config.yaml
n_layer: 8
d_model: 96
n_head: 3
n_kv_head: 3
head_dim: 32
d_mlp: 256
vocab_size: 2048
activation: "gelu"
norm: "layernorm"
norm_place: "pre"
norm_eps: 1e-05
positions: "alibi"
qk_norm: false
attn_scale: 0.177
bias: "all"
tie_embeddings: true
parallel_block: false
init: "normal"
init_std_qkv: 0.051
init_std_o: 0.0128
init_std_up: 0.051
init_std_down: 0.0128
optimizer: "adam_variant"
lr: 0.00333
beta1: 0.95
beta2: 0.99
weight_decay: 0.077
lr_head: 0.0132
warmup_steps: 219
schedule: "wsd"
decay_fraction: 1.0
decay_shape: "linear"
final_lr_fraction: 0.05
batch_tokens: [16384, 32768]
seq_len: 1024
doc_mask: true
z_loss: 0.0001
train_tokens: 139200000
steps: 5842
dataset: "wikipedia_en"
Each number is 128 + 24 x the weight over its row's rms, rounded and kept within 0 to 255. Layers, rows and columns count from 0. The size above them is the row's rms in percent of the matrix's.

# layer 3 MLP down (transposed), 256x96, rms 0.0798, rows 145-176, columns 0-47
size [ 91 109  90 105 110  92  94 115 131  86  87  83 102  84 103 107 121 101  97 111 125 118 104 114  83  95 105 100  76  93 101  91]
[[151 110 135 130 137 154 153 140 125 160 116 106 174 115 162 110 134 133 148 137 166 140 143 161 150 115 124 142  96 123 133 109 163  98 104  93 133 102  96 129 139 105 108 164 106 127 145 123]
 [ 89  88 133 136 155 172 112 120 157 125 186 132  94 120 130 134 154 122 133 109 157 119 145 110 119 144 122  84 117 129 146 135 109 162  96 126 104 114 136  97 135 105  76 126 132 132 150 153]
 [ 93  79 133 138 158 157 119 143 169 115 117 116 182 107 139 130  96 135 142 121 151 126 135 110 128 134 117  90  98 143 126 139  83 183 103 155  91 154 105 116 137 113  97 116 152 122 118 134]
 [153 141  88 141 136 119 145 150 146  94  95 128 113 147 100 126 146 140 141 145 134 126 106 149 140 115 122 119 131 113 126  94 143 108 134 111 108  97 145  80  91 156 150 150 134 115 135 160]
 [197  87 134 116 124 119 111 131 113 151 156 109 167 109 150  99 140 142 117 141 151 131 115 110 122 113 109  90  86 147 120 153 135  93 110 124 101 151 135  95 127 130 161 146  87 121 163 145]
 [109 169 121 125 133  99 121 116 119 131 100 139 163 141 148 168 152 144 112  96 108 176  84 102 148 121 111 102  91 112 132 114 148 167 150 114 115 127 136 158 111 107 115 105 146 120 136 141]
 [161 127 117 113  92  92 109 134 188 137 117 155 112 122 151 146 139 171 138 135 140  83 144 123 123 146 103 117 129 134 151 127  90 144 130 129  74 106 143 140 138 137  96 124 159 125 147 134]
 [125 146 144 158 118 130 140  97 133  97 167 137 124 106 123 141 125 124 135 115 172  97  82 148 177 116 147 138 123  96 126 126 148 115  99 165 150 118 104 124 138 121 109 161 111 125 133 132]
 [106  92 106 147 119 125  98 208 155 128 105  87  77 100  83 164 108 152  61 129 123 121 152 138 144 139 111 124 124 105 137 136 124 137 125 141 141 165 134 161 127 120 118 103 131 182 170 126]
 [154  61 133 129  77 121 104 123 136 159 167 118 137 126 155 120 135 120 125 146 144 106 126 114 122 129 156 110  96 123 116 148 142  68 142 104 110 135 138 113 152 137 178 124  91 128 139 127]
 [139 130 116 100  88 117 129 122 142 132 146 110 116 141 122 143 117 145 132 130 140 138 140 128 117 141 117 121 139 115 122 148 146 138 151 129 126 118 164 109 170 161 111 127  88 116 171 148]
 [191  98 103 150 127 130 122 172 125 144 151 105 159  91 171 140 124 110 151 148 151 101 119 117 145 114 124  96 118 125 102 164 121  83 138  94 111 140 111 132 138 144 179 119  97 108 122 114]
 [120 186 138 129 100 106 130 102 120 161 134 158 101 109 130 127 124 102 137 146 114 135 171 119 193 110 132 161 135 114 166 135 109 127 157 137 103  84 141 160  99 135 159 111 160 127 142 122]
 [180 112 123 142 159 122 108 170 117 133 141 137 156 136 161 127 152 119 123 203 142 134 135  95 159 123 138 142  94 108  89 137 110  67 148 133 138 139 142 117 134 136 123 127 112 141 147 122]
 [115 161 190  89 148 158 160 140 109 152 138 115  91 157  84 149 110  92 137 135 138 128 115 137 119 109 139  93 120 123 135 131 133 164 170 181 150 113 152 109 118 138 131 127  84 187 134 106]
 [156 132 144 187 103 143 162 146 131 106 126 110 148 127 100 137 124 103 100 140 135 123 100 152 122 122 128  99 170 125 118 139 116 130 159  90 153 142 156 127 185 159 127 118 118 145  50 137]
 [129 152 115 117 124 136  97 143 116 166 131 125 170 116 141  97 173 154 130 116 156 153 174 141 143 157 112 138 141 122 171 136 119 149 112  93 114 145 119 109 106 140 135 113 146 113 148 130]
 [ 95 136 141 118 131  90 147 132 144 105 120 140 139 108 108 149  84 145 141  90  85 169 148 123 140 108 118 119 104 141 104 125 120 133  85 141 130 125 133 118 142 138 133 189 120 123 102 100]
 [136 142  88 120  85 159 120  90 105 116 103 160 119 155 119 152 111 148 123 142 138 135 143 139 132 111 154 142 101 127  96  74  86 108 108 120 124 153 126 143 114  98 133 149 140 110 169 144]
 [123 145  87 123 183 121 115 137  88 125 101 104 110 140 171 109 127 136 120 148 130  93 115 172 177  80  97 132 147 104  81 130 112 115 176 137 167 161 121 126 150 144 146 158 133 125 109 124]
 [146 130 152 133 119 119 138 132 111 101 110 157 169 108  90 119 168  94 137 123 133 109  93 106  84 165 133 162 143 128 116 125 134 104 116 118 132 130 141 141 157 119 134 163 147 163  73 154]
 [141 128 103 106 139  99 117 144 190 121 138 123 130 132 113  97 140  97 141 161 114  88 134 150 160 132 142 132 149 131 117 151 108 111 149  95 185 122 114 155 107 132 126 116 161 101  62 154]
 [158 159 116 108 146 124 106 111  71 133  75 130 108 132 107 130 133 156 101  94 147 150 113 148 147 107 108 158 133 165 155 132 106 122 139 139 124 133 126 116 148 142 152 154 119 136 139 133]
 [107  85 129 108 137 186 102 153 109  97 167 144 106 124 137  93 137 135 114  97 134 128 119 152 108 150 137 118 125 127 126 150 104 129 125 154 124 140 125 147 170 128  71 107 121 121 157 105]
 [110 126 111 109 125 130 142 153 123 116 128 124 145  70 116 144 146 111 120 173 111 172 126 152 121 149 146 153 138 138 118 132 133 121 105 102 135 133 117 135 145  90 151 118 103 124  75 180]
 [154 149 154 108 126 123 114 109 134 158 140 182 115 122 119 121 120 152 148  88 126 136 159 138 119 134 130 152 128 104 142 138  87 128 108 172 140 161 181 155 118 153 136 114 141 146 154 122]
 [138 159 130 114 121 113 123 130 131 135 124 137 112 107 115 119 115  78 133 117 141 111 122 139 152 120  86 135 113 110  94 104 131 255 104 128 131 134 135  96 119 124 107 134 137 127  71 146]
 [101 101 137 108 145 125 136 149 103 102 129 136 141 106 105 125 141 148 139 162 144 142  86 124 164 115 144 151 137 129 126 133 128 155 141 146 116  85  87 130 107 127  85 160 114 158 189 109]
 [177 117 129 120 142 127 121 129 122 147 120 148 135 125 170 135 163 122 128 135 128 138 157  76 149 151  95 120 134 148 111 159 132  99  81 140 129 122 162 145 163 120 138 133 134 175 150  87]
 [ 73 133 123 170  77 114 129 146 151 139 100 156  67 176 170 136 129 107 153 115 132 164 147 132 155 132 129 131 113 113 159 134 158 107 154 149 163 121 139 145 104 118 149 152  97 149 111  83]
 [114 153 115 106 103 112 148 117 122 116 134 121 183 136 180  98 138  84  99 146 161 103 180 142 134 108 103 152 156 130 100 140 150 140 109 138 160 123 143 123 102  88 112 171 151  91  79 144]
 [168 116 136  99  97 118 122 178 117 152 180 121 142 111 148 125 156  83 129 116 135 152 128  80 169 101  98 119 119 123 142 154 129 146 132 118 130 165 125 105 131 133 170 136  58 111 126 120]]
# layer 3 MLP up, 256x96, rms 0.0931, rows 146-177, columns 0-47
size [128  88 110  77  95  89 139 130  73  71  67 115  72 116 105 135 106  97 127 140 138 130 128  88 105  87 106  70 104 134  72 127]
[[147 111 102 100 167 139 153 113 143 121 152 149 162 134 135 136 103 131 102 161 140 139 109 126 129  78 141  86 131  80 131  83 141 131 127  99 130 121  89 139 144 149 113 144 124 127 170 162]
 [119 121 110 114 105 105 123 164 140 126  87 113 150 147 135 176 180 109 117 147 163 130 132 139 136 152 126 144 149 169 136 117 166 105 135 130 101 131 125  77 114 167 115 144  97  64 125 104]
 [128  87 105 131 144 140 106 165 121  96 152 113 168 127 124 120 131 132 169 155 126 118 131  85 122  98 158 134 111 193  98  92 127  63 135 102 157 141  90 111 102 109 163 147 154 158 111 151]
 [176 191 144 174 162 124 140 120 125 135 101 168 154 108 103 130  97 159  86 116  99 116 120 128 110 133 110 105 160 125 177 117 144 131 114 130 124 142 127 106 107 143 108 148 104 138 130 144]
 [ 91 151 119 130 113 134 118 131 142 147 162 120 125 170 145 118 133 139 116 132 125 150 101 117 174 145 112 122 123 108 133 124  96 122 141 121 146 144 126  87 142  83 117 177 148 106 125 155]
 [145 186  95 161 109  77  88 133 154 132 113 101 156 140 175 109 143 101 140 120  86 109 115 148 115 146 123 116 127 171 117 107 171 102 109 146 138 152  77 140 137 133 127 114 127 139 143 117]
 [144 138 115 126 138 134 106 135 147 151 109 116 157 113 154 120 116 141 105 111 120 165 127 156 126  77 135 131 144 110 145 113 141 106  93 160 144 146 107 118  97 122 154 165  82  84 128 155]
 [129 119 137 135 170 148 115  97 108 127 159 154 137 118 152 121 147 135  74 134 125 127 122 123 104 115 102 147 154 157  95  80 135 104 109 104 139 144 127  89 147 145 129 177 117  86 147 190]
 [124 105 155  85 145 121 140 147 148 106 108  77 137 163 157 163 116 126 120  94 164 118 136 134 143 131 180 130 144 137 158 117  75 123 165 131 115 117 132 122 137  88 169 117 138 106 116 133]
 [167 160 131 101 131 124 146 129 139  94 105 176 163 117 176 121 104 118 104  86 125 130 139  95 114  84 130 128 144 111 139 103  92 135 125  94 149 157 160 115 119 118 120 111 118 127 124 119]
 [101 149 110 113 114 114 179 157  91  97 139 134 140 120 112 129 130 133 138 133 184 111 142  63 128  79 149 155 153 107 152 111 105 114 155 143 132 167 128 129 118  87 136 133  91 116 129 180]
 [127 112  92 125 169 165 117  87 144 124 110 163 203 144 145 176 151 116 101 119 127 132 135 127 103 141 120 121 154 127 138  85  83  96 101 135 115 132 119 136  89 130 148 134  97 126 156 123]
 [163 118 106 129 139 124 166 134 137 118 110 138 110 144 106 127 168  83 124 161 101 149 141 127 133 159 148 148 170 100 142 105 127 122 123 142 148 172 134 150 134 111 102 141 136 136 123 135]
 [103 117 159 122 158 132 121 132 136 156 161 137 133 196 139  88 139  98 144 139 109  81 128 155 137  93 128 177 138 124 121  97 136 101 118 132 120 146 160 125 126 111 134 174 166 122  97 123]
 [130 131 100 123 131 134 100 123 166 182 151 130 107 118 124 147 113 114  98 139  89 106 142 142 123 107 132 143  92 170 193  91 140 107  88 127 133 153 113 121 128 135 149 184 156  86 113 131]
 [134 162 123 123 113 124 104 150 109 155 120 128  96 146 170 125 132 126 123 163 138 110 112 148 105 108 140 157 186 126  77 129 143 113 128 131 139 157 144 103  85 104  93 146 131 148 127 139]
 [156 100 136 101 167 143 147 123  99 147 151 128 134 137 156 153 124 126 123 151 105 122 168  87 115 119  78 137 160 126 130  66 137  92  78 128 151 178 161 151 126 124 148 119 140  99 127 114]
 [132  81 114  73 154 181 124 123 121 103 117 135 144 127 100 158 126 101 114 129 120 109 139 130 109 131 107 169 125 124 136  65 155  93  57 115 139 147 119 141 126 127 155 147 164 121 147 122]
 [116 119 159 112 122 150 160 114 117  90 143 124 120 125 156 126  88 123 132 117 119  94 135  87 122 107 105 164 179 157 153 121 139 102  97 122 144 169 146 138 106 127 176 149 132 121 141 138]
 [128 128  98 122 161 153 116 158 149 106  97 142 153 134 141 162 130 142 134 110 139 147 115 146 126 132  88 102 150 144  83 122 142 121 105 126 139 130  88  82 138 119  97 174 141 137 155 145]
 [151 153 126 116 133 116 157 154 126 137 120 143 164 126 166 115 142 137 165 157 128  81 149 124 110  71 130 124 155 124 175  89 148 108  85 100 160 155 145  94 113 125  64 145 143 114 133 171]
 [127 133 116 140 143 110 120 144 139 145  96 110 172 119 112 153 132  72 133 116  98 128 175  87 144 136 119 142 126 135 109  86 149 121  89  93 122 131 140 133 124 124 124 158 128  81 155  88]
 [110 129 169  94 116 120 141  93 161 142 135 131 150 140 146 136 133 104 106 165 112 122 123 143 153  96 130 144 120 162  95 113 180 109 118 122 102 170 109  94  67 151 113 129 141 114 135 117]
 [133 144 109 115 102 143 170 110 107 147 107 140 117 152 169 153 152 113 124  76 162  80 168 164 102  78 145 166 112 115 126 115  73 119 140 100 133 150 117 136 137 101 131  83 159 104 120 128]
 [ 76 116 113 127 124  97 120 146 158 147 138 126 130 119 118 116 136  94 155 112 114  99 133 140 105  92  94 116 136 148 130 121 153  92 108 103 147 115 144 128 123 110 100 168 157 109 149 113]
 [141 142 117  86 132 139 144 138  81 154 138 108 119 147 132 171 138 118  88 138 114 149 138 123 112  99  86 164 111 160 100  97 110 131  82 114 125 158 150 120 111 124 145 116 164 106 129 185]
 [115 112 169 136 107 178 108  97 138 118 164 106 123 156 137 111 152 140 121 159 142 113 132 145  73 128 140 157 104 126 151 107  92 100 127  97 137 136 151 102 111 172 107 204 164 126 149 136]
 [129 144 127 113 161 160 140 126 129 124 105 180  96 136 115 158 189  85 131 117  81 163 139 108 177 139 121 149 145 144 119 118 179  87  95  98 147 149  97 131 109 150  78 146 129 130 110 113]
 [128 109  91 118 125 120  76 153 101 109 154 154 161 121 116 105 158 112 143 147  84 127  96 137 161 138 127 129 113 125 142 117 112  40  81 110 138 164 100 104 132 119 123 123 156 100 143 120]
 [135 149 119 100  92 127 113 150 180 105  97 130 138 179 136 115 109  86 142 133 152  55 169 155 112 116 134 136 149 156 148 124 109 116 161 172 156 137  89  89 110 102 148 149 147  86 142 139]
 [ 56 145 117 133  96 125 106 109  77 138 159 114 113 169 102 133 113 111 153 144 135 130 137 111 120 125 123 211  79 123 142  83  97 125 127 152 161 145 125 119 121  94  98 134 147 147 113 143]
 [107 117 102 135 144 115 128 104 124  97 160 130 139 162 129 158 108  90 120 126 144  89 100 133  98  94 168 161 125 143 126 105 160 105 163 121 122 136 120 106 142 159 148 153 170 128 112 162]]